config.toml
n_layer = 14
d_mlp = 640
activation = "silu"
qk_norm = true
bias = "all"
optimizer = "soap_variant"
lr = 0.00638
beta2 = 0.99
Each number is 128 + 24 x the weight over its row's rms, rounded and kept within 0 to 255. Layers, rows and columns count from 0. Numbers have three digits each. The size before them is the row's rms in percent of the matrix's.

# up: layer 7 MLP up, 640x160, rms 0.163, rows 86-167, columns 80-159
# down: layer 7 MLP down (transposed), 640x160, rms 0.148, rows 86-166, columns 80-159
up86 099:100144112141116136139137133090090116116149124098157144120176118134127120127114159095140161160111129101138160097140155145144131125134111153127141145134120137135119088155121122185149128105104131107094104164117102119182168120149111100086143134
down86 104:119140138145123112164134176115154117135058171106167110167122118185100173102131130146130098121147146137143142128145125084115103126124076140153127140138147157136146132153108118150154130135139107141127118089159135113168136138167118120111142175
up87 104:130187151105173145141123163103093156138094134087131143091112073137120160183139149083105131146128145131107124161089121109117131113117185138153136148130149156132173130126130112134111128103156096121168184113115103189162103123174080154125143104
down87 106:119138134128103113147137115106142102139107151127129135153158199126116193165144131138123145143150165133139140140132124083142096134165111156150135170175119120147107109155141114145099144128113101149106118098149128107154104126074158111131117162
up88 085:138143131173160154104145118187106129152140117157131122134152137123174106124097107123104106130113111134127118127115090108173141126161141158086115133103129182105099116080134107124121145095160124127122125145121105116123171127101113129127077151
down88 089:109104136083090131133154143085141115100118155105135127109140156142147184132103113100113096157096128114124142093130170123153143133105152077113104132186131145126184110146109138140132162135097109133139116111128132140114113168147140127073146172
up89 102:116108151134144156117176110172137122142145108097125100127152146142164144130127129119142133155143158111166105145131112140119149194109118137177142101137140151167095161130125125109124105136125133135130121136138137120079123139103149085163132139
down89 095:141113092135134135100093105141104164111136143115101125116137100149129172100133117165100149125108125148079158132112152105077154102102161131122088137133145119105125115151126113134138151112165136136160150097165094100143130088111080157145106129
up90 105:093124122207110123114120136146141114080128096106131153106131139147063159109120129183167113132125120103109088154153099169121145117146142136132140102113124176125123132078137136125170126106100143124130120171109115153164132108096113092118118137
down90 106:103140110142146122113071130140113119107145127108145118095129166116110115125136108093150124149115129127143150155118157147066086165115168167162174112129117168141136117103153124100117123136072085113097135120144126138138139089115141140120085126
up91 090:144091148124163117103111091122177137095132149083142129163139157154103153129187147146156142119099125128136126142163118122151121104121141146108148105147154128118150089111131110134114099129176105105148135119094140119182079117092122134136112103
down91 100:107151096167095150092101113108154104110118109099176139133113095111158142118151142116137149111129141142133149064092115144106135125097112135120107144169174106144111158153124134120122131108122092086145165119104141121115147083159104136154155105
up92 103:121101115072136102096094162130160111125112098152097129118102113102102119118120125100111155135122124112139155136141156117168166145095104137096087082124102123088121132157141132129125130089104102105112112171139098116094170127139128124107113095
down92 102:147135099129131133096146172107147120139105110101163097155133087142100148169096084148134136168077138143115106164093151157158123113177095159136141121117114122106133101161142131091166151087121119110109139179156141131096153128102149096117121125
up93 115:115100163104117157129110146137135120139120114146095113127126134124148111121107105124082149139113120151103093105163123104154131146193183097164102103115106120144138120156091076166125124103098125114071075141130133114130126111127134100123138174
down93 110:119107116133136117167088155125136091147103133103111108102121121137145130149140126128126167133115135151081117145109124096137097147180119132171123108111101090138139156106102106158075075152127115105112069129122128157138134116108141169139170131
up94 098:128081116085195158149134083137143134175112119153191152151076138124160138106094134150132120144138099144166120136096133094113120160155138114118155176161111149112110107168133131140101110166164129108123099146106134147141109083143130126143083127
down94 105:084137104105112172136152127156130122116146128126114133102124114130124094127086141133117147152135141134160109162157115154112158141082116137164136150160148149177136102124115142101178154121107137113084142138116127138168146101155140147100145158
up95 100:172135092082145109103145107113130111129107138131108088135170104142128127097073125139167150126157132131159135149143113169112112138097130114109100058109128147183157149119114151137119097153148123172111140125115099164118145148129154125115101121
down95 093:093116142147134151122150118125072139118134177124145135125144162120169151154139120123105175154116108102098132157155168056126179121101108051144135154128159118115120158156111117121112107118098179129115142120113116150119125158090107151126139126
up96 099:132075124102125124101120127144168122136123125127111185153151140174108162118134133111132114107137112142150116137135128106132066103151150118132116184174156123096122108102145140144146119148141146151111176159112105093145106098148102106085155127
down96 095:124132115136135145164115089123143131166115157145111151100148139105114104133113115157098127128083108087103083147097163109090111114140091167097127110102123106136106156147135106146125152124108144117133110101119146105159101126122133141121162114
up97 106:135141115136138191147135164100118094140159101113130122143093171164118127111054085203146145113144146104145111130132091157089105159110129124092150090094120134125136167138123137117156118107123094153146122125123110125143114131136097107087101115
down97 111:117091118138102105096079149120117080159127135119204125165149114175078183130102090155123099109100158107117141127093133091122143149131132159150144118115149144152126119106121081113139109100138134079106134106131103124131154102129061134106150144
up98 105:132127141075147151105128127147100144170147144099111098118142120127113143145108136108162140086177106087117165128139162083128142168086129144086089102127127127113156169127106086138127105125170144154155149098102153117150146107120140123165101135
down98 095:128095163140096148145136134131099123134139075111157147119113096118084160128128134149120164160060117139143094102119110132133125092106104100139180109126116154107153125095096138144095116120109104144126103127093116108187139097119137156155124153
up99 097:141099118106138139111114145140098114108111130107142095148147148171109113113138144124137108117055115080152137145144100145128153121110117136125115104117171115112134138109087137078127094122124109156149146121113128140147160111105101137152132094
down99 100:144157169162100079163164108182129139183147102153100179120152130147111136124143124176115138151101127133118083136127146093126107128133126110163107133139130122143157133124125106130094133119116155132124134142152160119126138152108155134140135172
up100 096:131102108171102164134090151140148125150106094109176132149103127136125110166163133163106109130103125135146110101147148130103097112116098140140109094136121105085120106141124145147150131137130091102124120144159126092083117119132100132094118136
down100 094:137179106098213100129168139138121111123129141131123143118171125109165131112114143121201153124158126124121154117149138137121167145128166146152138122166113137132110180127179138133142154165123140155165111125083136171181117128124128130169128151
up101 105:141131115128118145157138149139151139154083072135149173139138095112114111145127071139093119156119128145129095143137108109146075101145110083118185133118130117105124121135141129139127109121105113073122115151109103125145141125128143129091181122
down101 110:105159110137131129101124122134114067123146165132112077123115166131135165143107134079146126094128115122127164133144128135127197128151144163111130111149106098129122178104109108127173116101148135142110113129132125118125117146152115140143115126
up102 098:125124128167072137122124146163144125122116140173140128178141134117125114132158144066119116106149122164093182124118171141099126116138120153113131159152131118083126126094107161147158124127108130188093112137149108178089129152129142148135124112
down102 095:163114124135162182149140126108124135112158121149158120102179123092130127099170142141082081143109178155125117093121129120109186154094138149090137162079171169133130131096145133145095125114093127133123133126099117102129127097147164079143129144
up103 120:154110121125114139143128123147158143139146140110122136118135093115161129087107130160126124132144115084119081143112093125103101135161074114139136164126118121078129168128114118166124137103104097092131163130107088140146114103103130149130120139
down103 097:168115124130142114120117199135155130122105181106128145166079145117076124097144121122152141152133135104101157098112149125107140141122118119191135136130105113106131110116148146132148141104140119126100109107081114122145126171101094177149101135
up104 100:141123110093150168117137146113173116141117116097106130176139171107138121137117138145173112100142148141139100118139109146107143106143140161150109115160129160083148130101112088096128109152139111136102132131147129162136130193151120096121107165
down104 105:179120142119135119109106145119187150131113148132149096173152119127096132148126137120116108102141116098122179126101142134113143120081153120135112130122115130089117122149122102132144115155111127129127133086127169147162131134118128118105132165
up105 084:139101167143168141192110141150123161150124153128133132151104121133138136128107145120099160099132145094153127125081139134145165069112072112183085109142131149122139145144150128156105132102150175127125106136098099108133149162178141156117115147
down105 091:144137114104086099092098114106110106159131126127087134162095123099146147109153141175128150159111100135097129123183123085115104180137155113123129164135147110098117107101139113092143159135132124097142129151149135144135136111122108116182151134
up106 098:158084118180074100173130172125153119133074162117106155169135152113123158128124109130078132164134117145120157126148128098139154134155123127133132108101102193123078119129154092158135156126130147147102139122123169146173153149106095133121111128
down106 085:128127151141136166135131107082165171152142102104124167105142072181166113137185141136189111133112136132133087098118149153116112143097126109148142135193097067101162100115133184123112113124153152123120149121118108114133095086176088165180142137
up107 094:127087146105172091086112143179132078089162127129140154133134130136084160098114150144131150101156140140122131077087124170123108138110101067096084098152077094110136116170084141121130112161127137081163113114146142144107115108137102110138106166
down107 113:069106137102200156115135140122140133136167088157135150151120089126095143123139155106118091131124156125131159120140136132099141132089114117143100154174068088101110123123086092094103070111090149106128142179156134111123151120148107107145155095
up108 086:089140149160105169125161140109120112129091182107162092094128151107124160141127106115151123072115149125141159110160145086157154095103120154137130134119086145125125115143098128160140108137140140108119149123147111138142107162140139136134128143
down108 105:118119123113118104128120135138115127132129117099113102089144178126114138120112114116131152118146123145134198075137117136151173099161150158146100134120093118166084114113124133197141166142112185142129110118140109124179129121159117160131151107
up109 106:103145108091145144139123126140073122142114160171177178110113163125144173103160102145126121133105175097111111159127124120127146140138116111101127116135120090093143178137127122126139085104111105091137133080143105115167119072162132136155114134
down109 106:122138106084111146107095133141065147110151137134103195124108147152071131122167139102158139150094122119130130112124120118167163148180112148139105168113150119113160099153141132117156081111131098128114081115157115128150131111139120124130095143
up110 096:084125120135137131124108129089116081110127153131191114136107141123109144111151135162117132141117127138161119138134141115135124117145089146136104143165115135176121104110091110118163115146146128117140105134115089206117125111128154152171108163
down110 100:188082089133107108152099155101152107094126155137109140145149104121121122136147116100118096112125129108158150109124108138115141124133140108139147147141161164123127113104142131200120153155123124130149132116124117141158147099105171135126124131
up111 094:129088100139138150140136099133113105171148153167102077130184135173091117171115116134164131132155126115110122134130130126119124152109142108134174116074108137134105157117120099084111149088115085162105114137138116163114153124139123140112099135
down111 097:169078128138185140083100094115124101117115149086111083138162116117127178102111139114132117165107066107115137133181159103124114154153133091117136137099115114106148109125133061134103120108134103118095150129058151090124108135148094154099130113
up112 095:121091151139106160132150161153120150086129107108126092146104169098121070110120137121161133134160125158164127131132129145095130134119108069141143112096152140117158141121095155146138090139113138123141128118088112202120111142087130138123134115
down112 093:143119158135150158143164172117119121135102148145168107115183132144099131128141144101118149131104099104096148160108137118145120157131100140115115095159117115124129129143129125099113147120164160122147145111167133098169131129158126114174104137
up113 106:128146106142132117120135104162127137116114128142110113153191133138176173131124070144167115139164154150138163156157112148198149115101151147131139087131151137117124115116120120115118096145198159117177125100111159170111129109124150088076106147
down113 098:140169137123152140083086143143130144144099136144172115117123175110075118159095156121138140145080160129147155146151141086076100128151117109171138117136136124142072106120120125124153163098132136163139156161158120112177117129111109129147121140
up114 097:187130124096144102127110112171127104097149132179126177113121148131144123159113099109158129139167146114119148119135176146112155139130099136131122147123160128131153094120135102080107073124094129143089125113166101126121100098111103120156168100
down114 106:117140099093108136126084096122148132161165174146135188150132152128134146157134154158140145147107151094140120145104133172123163175181092139128146154097140142126115122099130130115113127182152113075136138133158106145158135118120105130149104153
up115 091:120122113165151125153114102152153073121127128120094142080103107118116129147165180149159125125129114095145134131108132121119107119122108145156120144142148157107085139085110095103093141117149101088128154150142095160097119128153098098132107111
down115 104:128150087106136114131104139104116116146122137164133127167161091140117156132105110147096130119105161152152109096126163128161081157124112190147159175126142105105135141143129119120105122158133138158164149131107167098138157163101137104119081186
up116 109:112103132177086161128091136089114127100141140128127156139123146125131086153125093106143163124124105147119157152113154157116103122099113166138144051116131127152095149098126148149100096106147086168114099130121140163120117089161113139120156131
down116 102:075142121125125090161154091167105104151137125151093134102136099090153108142138112166088146144181134140088147082127139133118164095116152109166135099162138135131129108165180136123153171144134137155128096106141126112085108162146096155146174135
up117 108:116146144191101110153128113104073106137122146108142154106114116146146153138165152134130110099131132137102134114139120148105152125098114081100124106117088156130143115145139141104119108123124137154100114164191131112106134119081107140136128117
down117 109:094142133141080140148148104103072122106132140136137099097133153161123162083128147116124148138118137127098144147093106120108141138109138109107148092121122126119088107148150171151113134148117128156099080125167063089115123115089101093108110104
up118 097:115130102130166096147118121133084121130131134112125089106113116109121130155114120132145137142166124090140137108127149128113161125080145140085125147121123136105141116124120144105146095111157154141101142173141093099076085171147126102131111191
down118 099:170141127146108093155125133120152172107136114154132171107149097142139132075139154167125148185161149151104160114116137161137097109145100126152130106149111134096125136121165155123137136155121110141134115087102129109144106081135114144138162139
up119 104:139127120144142085145094109155065134116131161081121150144134130178138101124132092053144136149142120116148147109174140117158148165122120122158128129110139115144141152136135146116081170113102135102124157172135082104131138134118099134144142152
down119 103:128127143095076128103117129102086096115140147107134135147143119088145165157161144114075143133140113152104125146138110120140131093133185133125139147122076119174108134108096126112150137147135110160095118110128110168110145092088100132151144104
up120 101:140103132127089145097103083116157138130121093135172101103138129114136105164154120135162130123148133103122103123087147124189164155151147113134136144134096108154153112133116124093103105152161104109133098135100121146168146131140120125198147143
down120 092:101173154165131127146169131151125146116126122123131117129117176102089159128109125118105113101106142121168146131076106159149136098157103110128131093116157152104130110116170102153127139122124148132118158096141133113118142081116122156107165137
up121 091:132128148093160131073146117117144117140102125118143110138099113109175107145133180130120135130180132117116094184097110100117114090150118125118147175129095142132156112115086120158092131147116132118140145114120127137150095163125134140150122109
down121 085:133144132115128120135133119189112103115107130117114134150135120126114202125129127131084141153152155116113138077144152069135101118091151121131152110108099150128139147143183113094153121118155174102142157136189142127088121123095175102099132142
up122 091:159135120160126141118123160068128109153111168136146139193137157108085151099135112133144121162111127092106138143161130096115127136084129131107108124082102143116136161121110105120144106083118134155155126102164185132103146131083102114122143158
down122 090:147156157144132122160089095132134088149165097114100135065114085147140135140145138117133125080113130150130128125171141153155123107130122123133126142142118119117151075111158127082135172120199134121113139161138122174098121115169113129143076106
up123 093:140105139148147122154094122159131139108138117107079139107075147085131131113154134172088118141114087151106153137136154112133131134090146119150103084097119125141113124137156111153106151082142181121152166137110097085141099121092126116154110115
down123 100:075115135149131156106134111128154094128120145140134145162123101107177123136144158120137152125104137135146104116147139185163144123123096124167100104147132123118115170131154146103080143103100115112123127105114103111132092153139148141113133136
up124 113:165126108107124129144106109093118144163105162106111151139095106158153148155105087148117132134138152112116167119125143127142147141076184141130121161124103122106099157122118087106185143133204091104063117162172098109120145186162128118130191123
down124 106:097139164135130100156141151160126102076124114183138111118114129086133131123140162129138109104130116143160130157116135145129137118186080140144120141098156138145155105154159133162098125130023146118209144110125172175116106083106129124108138112
up125 102:081122089156154132104109122144129092144143166143120152119108121142111170117096117126133130114163125125124138146175166130136146171093123162112132136132115094130120116121152144107095140117173093091135118141130082136089147154111156095144130145
down125 100:164123135137123176134144143139162128127123087119107138099099103118144150141133139145102127160098120128082151102129156147152091105127094101139131146130132115128167110154152121123102102103145093119149115104081134131133148125103069119130116149
up126 090:152068098184129147113165112133135068142117137128137128137118124096151129093092124119094152146157136160099127121142142092102121125120105092113142084132158138145129101112129155169147149099101159155126133129152117127133092125172130136132143169
down126 093:139127119107097102100126131128129156129087110100117118131101127130099113155112101144124134137108091099168101130140102140155093100090126134130107139162144116122121110155093135137073047150126134104101118094140125152168122094075148124096131144
up127 089:104174146103148153138101136127112087074124119125136139129100149155146147134100162137134116128122156170115133100186153067090125158127155080147144112104158140095104101087128127152112114148107148124144153128137142114153099110153119117151136126
down127 104:097119115122124142100148115144132100128160119128166164142098110084111156154132168168149119098207114102174100138123143081106099147111120124111198102142145145124116136113138093107102146128083092155141119147137147172133191090131117115116138119
up128 091:075139142118133117117122124139141150096108088103092127137111077151144130096090145157125124126141134158133087098108164119101145109164099115102181126154092129146172139131102068121112134078125102137128127110149087116122177112146137105137121110
down128 100:154143116141119136187126210109095133175121119141151108116100125126083123129101123123159129093126141106110154125084147148133149124140110110122106138102129092110181119130140074097122098086092114145163104069138141156140150123109151103139097133
up129 088:107100138169117139114147044122107090146105143145084182148089150151147133098107127126151128107155127163114121167119148113131127111114118098127158133132113113129126103122133138147112120139147174111134124118144073143117121106138140146162115182
down129 094:160117116096120157135164121147111121157144140089169119123129158085089141136113167109167106155158080136138131111102131114167150113133100129128142104160154161164117132114145142078128112151167125176094178125178134122111133156170168138121080153
up130 094:135118158098121123166091153128129103096114171145066155155138143129179134160147137122137177139164141134165138149160140115170143108154098115125134143154129122080154115114130118167144155134133113120156113150110086118160130153135094127129137154
down130 096:107107150170124159069104152087132143177171065120173113143145161103097115132116105117162102113100130153161118090097081137128120160156148150154151122080108143142115104135137101089131100148123149171166088130089136131109115148142117117120116141
up131 090:110117131135125097122123101136145113145105140093110114112103145085128114158127136155128115123130132137141114116132130104131132150151145122169146136113092116162126133199134184119153113112112114111151099106128124161145161140172121078128138159
down131 091:137154068104112101143094149126148161128122109145148125137152118148127116142115130064103168120120138123117105124124116111144139104087160126124114114144185150102142093085143102156131168101110121125063142107144169109165138150097114099176121141
up132 098:108143096151148157127133109163125103127128137112172148150151141102125146108074091156130129160117147123116108094137131093158137064144164111095174099089082166165151145143123112150114129129103118143123080127103120133120109100136149139147166140
down132 097:123149142108159129140118128122124167120116120117146109107114127111104181077197140118148116083135133113126122117092099161122130171152076082191139156162137098140096104093124157113113147116115118144102131123123176181133115132131102159117110132
up133 100:136088144151137110116155124088111137163127151110138096126127122140143136124086095091139134143148174134112137106102147126144135155130066149143136129126164107103156130136109121164135160157118090119135095139155102121129095188158157108148152150
down133 100:164108101107145126106137138140110115146131176121123149148139172151129158133178151138139136167112151117141129137166097127145066147148124128112143155127131139134113153127113133160139124124143103116095155162162100108163125141096141097119106151
up134 097:154108154138154136102116148122108152164096097111147141116144118141106163150132108108092164169070137133096144119104095146112126126128115102165141119099132111120095158119144080113117109083118113132160140127120117111203121116131097139123136152
down134 106:138153109098153123095132132146121112100157137170113148112113101123111113141099199126159097143150151114146131157133174109128132115136149148108098139126124117110173084177134149128162107118143158121097114159143122124103082143084157097137104084
up135 096:154123169138097162132126158126106122159099093126154116134131088100093143135165126103142141122158122105168092087113091168145137160105137085102082111105075156142129146154126141136128138120098126138130130157133086160129142133148094152146115148
down135 104:148160120138153101161111095093149128130132122123090120106150118095116168102116127111126131113151126125112133133073118148127136130192161132131130122127160110131139148137138111092069137115127132156135124108121123078141166117118108096092124169
up136 098:123123142161144083116100149114122144108107107167167132141146163146102121114109154123108106131139093151121132114125093126084118142116081092124166142134138142101126129094140154111086098122119132102128157100160056138088080116085088153112125101
down136 098:123127139109128121105143095152074112134106150139138153131168110151144136131122143104159136130149120123140132148155125083131137133122142106119148122122091124141109125100089150154160102109099125137160110066102104131118142129120103047141081160
up137 095:096150116158145116080152188170108083091145161110100120122138147133147104113062183136128105115139124083112106122137116099096171111135133108098113167106149125120131085158107119127108130130152140137114144172131133105119140146145129118118108102
down137 103:121117136130114088144130135119082132149133149120101121082132099114095088143130144127115126139117190129133151123115069116108129106102112144150160111122112140158115106173116103097107128149158151132140143116181100102101137136169111105090111134
up138 105:089123142139128132165153142130104134101101131136156168115130122149117117107084148113109135112142134108074118101119092171128142139122101140126127129103152111122161146127093136141122115148093135111108117160120122109199132164171127111102118094
down138 108:093140114162134125113122110144130074153123137103120125151146138161099140143106133126122106147138085121156129095117165123165139179155129130118075085146126141114148142127127088153111155111137101164077161142136113071112117164092118181083126153
up139 115:133111135127067110113100125141114167154206137114116152113130114119152097133148174149160147158134131137109111119131193095147121128123185094089138113143118151164115136116122096094149109158098124126156118114153182164087105125095141070111141121
down139 110:137105126173084118132080134110105169136172098112113140146147136126111138117155141152163106126106109172127134094135136082151106117093196151153159128111103145099138124122132111105113133137134130140119114098124135134129098121117143115086143090
up140 099:111149097139143176079149125154108134118153121104128129153099149115134121125148091167138168138117130142153099127087130142153127142159151103145104137117109148107125114075122121125155142109112112091156101137093103152137140192161121139106139131
down140 100:131076144130118166113136133101117164120139149158083121142123101155127095121142129128138110177136115158135119146131149134125168129124137137154121172126156114133145123148083145115151095122152067176078096103133141145128105110133150115142121123
up141 105:110143146160142141109094181151157128117130105123148106115129122142091126171065158145092137173146142111102110139116111193168126092102146147107091111127139135101109125096155139125087101143145073108110102140107131134145118113116137137164150132
down141 099:130167206144121155143128107086130111061159117125120106113157134111118130138151135129110133089109116126144128129151167168127144079138121125119164133168112176100079138148138173092132173128138171127089121179087152165109137123095113125099137170
up142 126:105162121098162120103068146138134097115128111138123133134133130127128101081138102120116139120129111131123162131078094132086095168149135164089105089118132144174107110170112094184151115102143138161137145093147086145130155144125165152122138152
down142 123:150106114152119110114079121168107117123148130127130126085137156169149146134148108150171159131108145115145112118105136106135116162131162096142149181138096130135163135131159162123106109118129156168103100145171113139122101136118104182123147152
up143 102:104124110155119125134120083129137149174169176149125123155130141164130126149138107149098144165119116137160070119147146148109141143112118142125142084171183123116105150102152096151119121154132134066107120119147156117131123128096113130113171172
down143 101:102118131097118146143118077085125149132137113192082112126133137130120187164121100119090126164086084131137100082137135146101127134116121142134161121158133140118129134133140130159136181149149144142144131062154127100107152134166131114096112152
up144 096:143109133100084065116100146090131104157104130124115148155130143073149103182154133093148136146131131089129085147153134136104097164137104117110091138146113111116121132116121138121167124133109183134131143127151165144096109168149118129153115135
down144 101:123114148139123110128100125120123146130105110114114113117161143131151121138104121132170161142129156108095117109133170153119111115159115106094093137112140128147133153132160121117154112107114122146151118200125124168114149189111131112120121107
up145 114:122149143165112076116075160153091134137114107105126054150123147115108184133114137131102109153131135122111130109146132141086119111143166100115106078131136140123150121137155121179154141133132113091156119094123138164140142155143077103160146125
down145 105:144089114121119149129097129122160158167175150143136115129154121069114108119134132156134128136137127128148149171136112118116164121139158127143149177113141130101128112092114083082140127118137146133113198124100185163141106138101102106065178105
up146 097:138148121088143113128103129154159136137115134119114092105152094141119117142138137113103113107135138147143119110083123158121090125154125130096122151137135093175140151129160134101086133109113117101106201117126133119112107116105142143112174142
down146 090:124111137137088147138189134160114139090180114128115115126123149136123126154095112132107174144117128143125150133158169126147141096129127141134142174119157167084138120148096116177170113108116177139180111119153139134114112095149114096169092146
up147 087:131123140049078134104120142124148125157112127153065119152106147158162134115140144118124162127115120111142138168129168153137131148144136104105107130117141133105129132135111131110172142122105149135109118145101137123170121072113128131133109133
down147 098:088117058179141156157147154134108125129126098158123118153101148131107135146127141141097116117154146156148122141129137105091164076101128140149117101167153166120137126142141079137098139162134128168152120098141155148087166150150117149122155132
up148 114:106115099167111120097071122156116109115138129085153095139176124149098150075145150119083101113096159116161109155145120126140120140095162076095097077092118132155142136112118136138148138103107184158144127134099112137146155128094107119141125130
down148 115:134107130120096116078123126118088134107164140089136109131124127164077126112142149101094116120151157126157150177124124118154076143089149103124111138104142137117150131131139174152114109137156127141108113095083120134147125150084084129136122160
up149 107:088135128128174135128104117157077126148142138130161104121136102143136171099165125111117080128110126131135054108136156116141143133163138139116103092134183117129166126106100121120132127112112117094138143116110113086105093142132121135124143104
down149 109:132158116105133130128100103121089168132087111108136096107137169117119123129149145101110066148081102130141098088161131115160150144143116133147099093098187132139144142125138129124129127139122116121107148092063115137093095165142110119131119153
up150 089:113124089149159116120108159143137086112095134145125136135101141121205127111130152134110089102168116138142104125139127150109125150134152134140112110143070115133177105117137107104066138125124168164167140133135102103137104136131077097149122126
down150 098:126115144160119131126104140114150116112137153141158148187111120132123122178117132123123155121137085162117096118126136137169117161140153122146120135147126149103096091149122114127134129177177147134085135122102130140164128131088071103159139121
up151 095:183131134145118145111125140155167138179115124096137146148102092150110100105122152130126118175103095116127099127132170103123144173099130126147179142105129128125116162108161092084142092084144121130139084116198126117132140133106126079139116140
down151 090:122085130097137176146160102113133144147127104155082103167125096076140159107158157144136118179102108139127115150157099142111113102158130120107106124111150112139139113123121106163112123118069125115166139088122117134090136122106158152088116070
up152 092:131137170152147141098150100150158115142063101102112140115097112095143158118144132157122131128139123103157135153139118115092119142075120116162098095130189150093131122146130132098150115128171146082086109135121122125121138133148097129102130151
down152 094:149117146143143107110136116106169119113158134136136128116160161140125117097154123124124101118131078178131134163120145165106122106103164084065140111098111132162203132142101141112173119156068095184124147101129163172141147166115134095130096117
up153 115:126104087100109116134123119107132132114119158119139160082141136137170073116117091153105148186131141135133131121153145067111138137081177106161134161145144128113120109134133106104130099130144111100135141113088101112170128148105158120131148141
down153 094:124128119132126107099113121123110198139187109124166155133136138105142179105119136133104141138149150140100153143101080156087127093111115150143136120087136121127102159119175129124152115157139152102115093152139130125115194103174112149152129104
up154 098:152134117130143131153126132104132122122149139135162126166162121125152081093118144135062169121119118073127099121110105121116105082157140101131126111106050143130138144097147094127137141073131125096091110172133088126164116132124154109168146135
down154 109:159131136131129092120108102100092127129113163130147116115147147130085079101123120123117152128121134078126101142139128111138110089125188104155148123105128138145102133100134109156131095083116126118116102140137103125121148178140122110110152098
up155 081:105126116126146151149102121168151117144131146081124096137135135155152161109132110095114093106135145109129168131143102154143165139118149117112113165181135117095108145156129122132153180122126147188150126143086140088110092092136114122118152087
down155 099:142145109132110129125167161123166116087127077116093189096072120153080106105114153141108136136165146109128083111155136131105159104092117154135109114134113122107124146123114118141120153131158116082124118141127138128166156135151118105107120145
up156 092:132108105149158117140087151151098150111138169118154160138109118133127156114145138076113079089166156144168126112157089127126147157119119154132114166154147130090150132114121104091119169115115143141124155143150101127143105189102111150108138153
down156 100:129153121125166132160160136096137162111104183117156100129125140103121097151143144120143134135154070110143141160120163061138135093142130151117126121144111134130158073113210117156074118114150121133163134125113145137133122116165109141109139094
up157 097:137155141119101067101152139116111132151141164125175163133132102130081143157191126130188136144141126116118131160127149125131107173125105148076125157129124142110157123111075088125144118151102145166068125137152125132107088140129163136120151133
down157 098:122133162125118143143093156146171121166156137142118121155141157129088126147122106148164101123116096090136135114163172140126116140139138127109120159153096161100141138176124111138143182170100122168100123068138119125123112169160139158138132135
up158 097:105107150158133150117146124112171114119129130114148103137109116126165112090116142101102085111136132147167101141156132167094112146112096111089174114106122158153134135072100105137142120113131096130165150126140149174112173107162133160082107163
down158 096:099171128116169107162095109124121128091118112147106136109073188141141136149136108121149111116110129111091131124116137080170127154119126134112136089110092111146115135102109084101138095131121127144155131117082109096099123122116132138115124153
up159 106:189086124109093161142149128114124121130123118158123134157154128117141111123112138170083135141095132119139091144162101106145107077111124145119107153108156103095128098110111159136108126146104140127141176160122135103100099120154116116144135107
down159 098:157156143144119129141178114159135149110130102124100152107121101129110141130171098109127168164084107130143147101082092159110110083138129178152164117171133127151119123041124171138143088127114126072111070132147136182136113116121135142107122127
up160 111:093121131120119114132104142128129135087110133098130128118100134101137120093114136115094122096132135137148155115134113129154114102173149204150093153114146149113115162108156114136132110132142082123164105142093114117174153117134117104094138163
down160 117:119130139134164123139116133131145114136149128109111141086118105093140130188134125130151122150114086089161131095098179112114135155161096106175147145145091106208125129142131147138151117110144165160163125140166115152115136124138146162127151136
up161 114:134131181125117101117153123145102101149130142114048138114116127124121134167156117170121138118156130069134102130109097116117092166132098148148168138108146111152189115108118123124143083114136158148113106128127094134121113120129123129147141130
down161 109:106146093099108167167096109139134116146141142211168129132147105099139153104137156180110103098183148125137139148120143154140121111137145142094141120160144117153103098102145130094168182182081129158113125136109143135120132125152149131123138119
up162 105:121106165123118130180141111136100136137141121131140083108088154123103129163149138137123155128147134150162127166098132126182139125135089136123135159132152125139101136136139152127121133083124086153123171167093126119153110083104115155088136119
down162 099:135115114127137125134163112171145117124156137119124130120159139122094100147113079104151121124131154120100126073155166175120133112120076131133122126140135111114126110162108121148141152099103149122126097101178153143120109133099127136117137107
up163 095:104138133115102112113093140123125123210139123096132092200146119139114149112133116105144177171156163157159184104118136120140132140095121137122129057134101115109079117133145140093105155117110133129143131138104133139158129102114111138153155114
down163 099:095127128127147090111135111136105073131151130167170123166151159093179112124163089116135130088134108128114130138189151123111174159126171125100111170129117149105152140103090127170119133130113114122133153146132132116116097136141119134114151115
up164 107:147114085071145163124093133130108119118087108128124148147090168141099121097093151122104129117158131099136114173132116140113101134124129102167137124119101130117101103178152133122192153134131132151125133120128154167132069105110096112116167137
down164 101:128105159123127133128133117156177125139137127118151142121183102128110145121111117139096155108100122123113146173122157114119131149199129114102136123177122138168134158110110164127137161073111143091182175155164141145123164111141136156149145112
up165 104:134132118083118125116114097140120145122104140120090086146144138105150146116149096162123107137139107086120107117124104152150117101142138099097144107167133129100102129117109096125125144155091123089131156173144101122162163150117136138115112107
down165 097:142173113135120118108149168132156146092110144115137173094143152130102140120139104145142143107069137161100093112115100128148118160122165125148147129152138097131131112150097141140122148147116087137130152118121143130112098124093130148108128087
up166 096:169138115112146136162139157106133113127074124145123118140173117146086123131083132129144118140141120116138138140156101186113111142108138126124156145160155124110140124148148115136118117125112131084131171152132136145136126088136126077126143134
down166 094:142120108138110102129106100133095153130163100113154147047171104096113089115150085132121142165126141149100120134095141108131106131164111125138119116113118083103087109107137135115131117165095161140083125095161141112109127115185135123126129146
up167 091:140100107107147113155132164111142131158161131116152140173099124127101144151158101092166100109156091131103153122134084110108139175114109093151126121175145129126141108100128122142158102136175099123124142165100106132123103111120132136105138103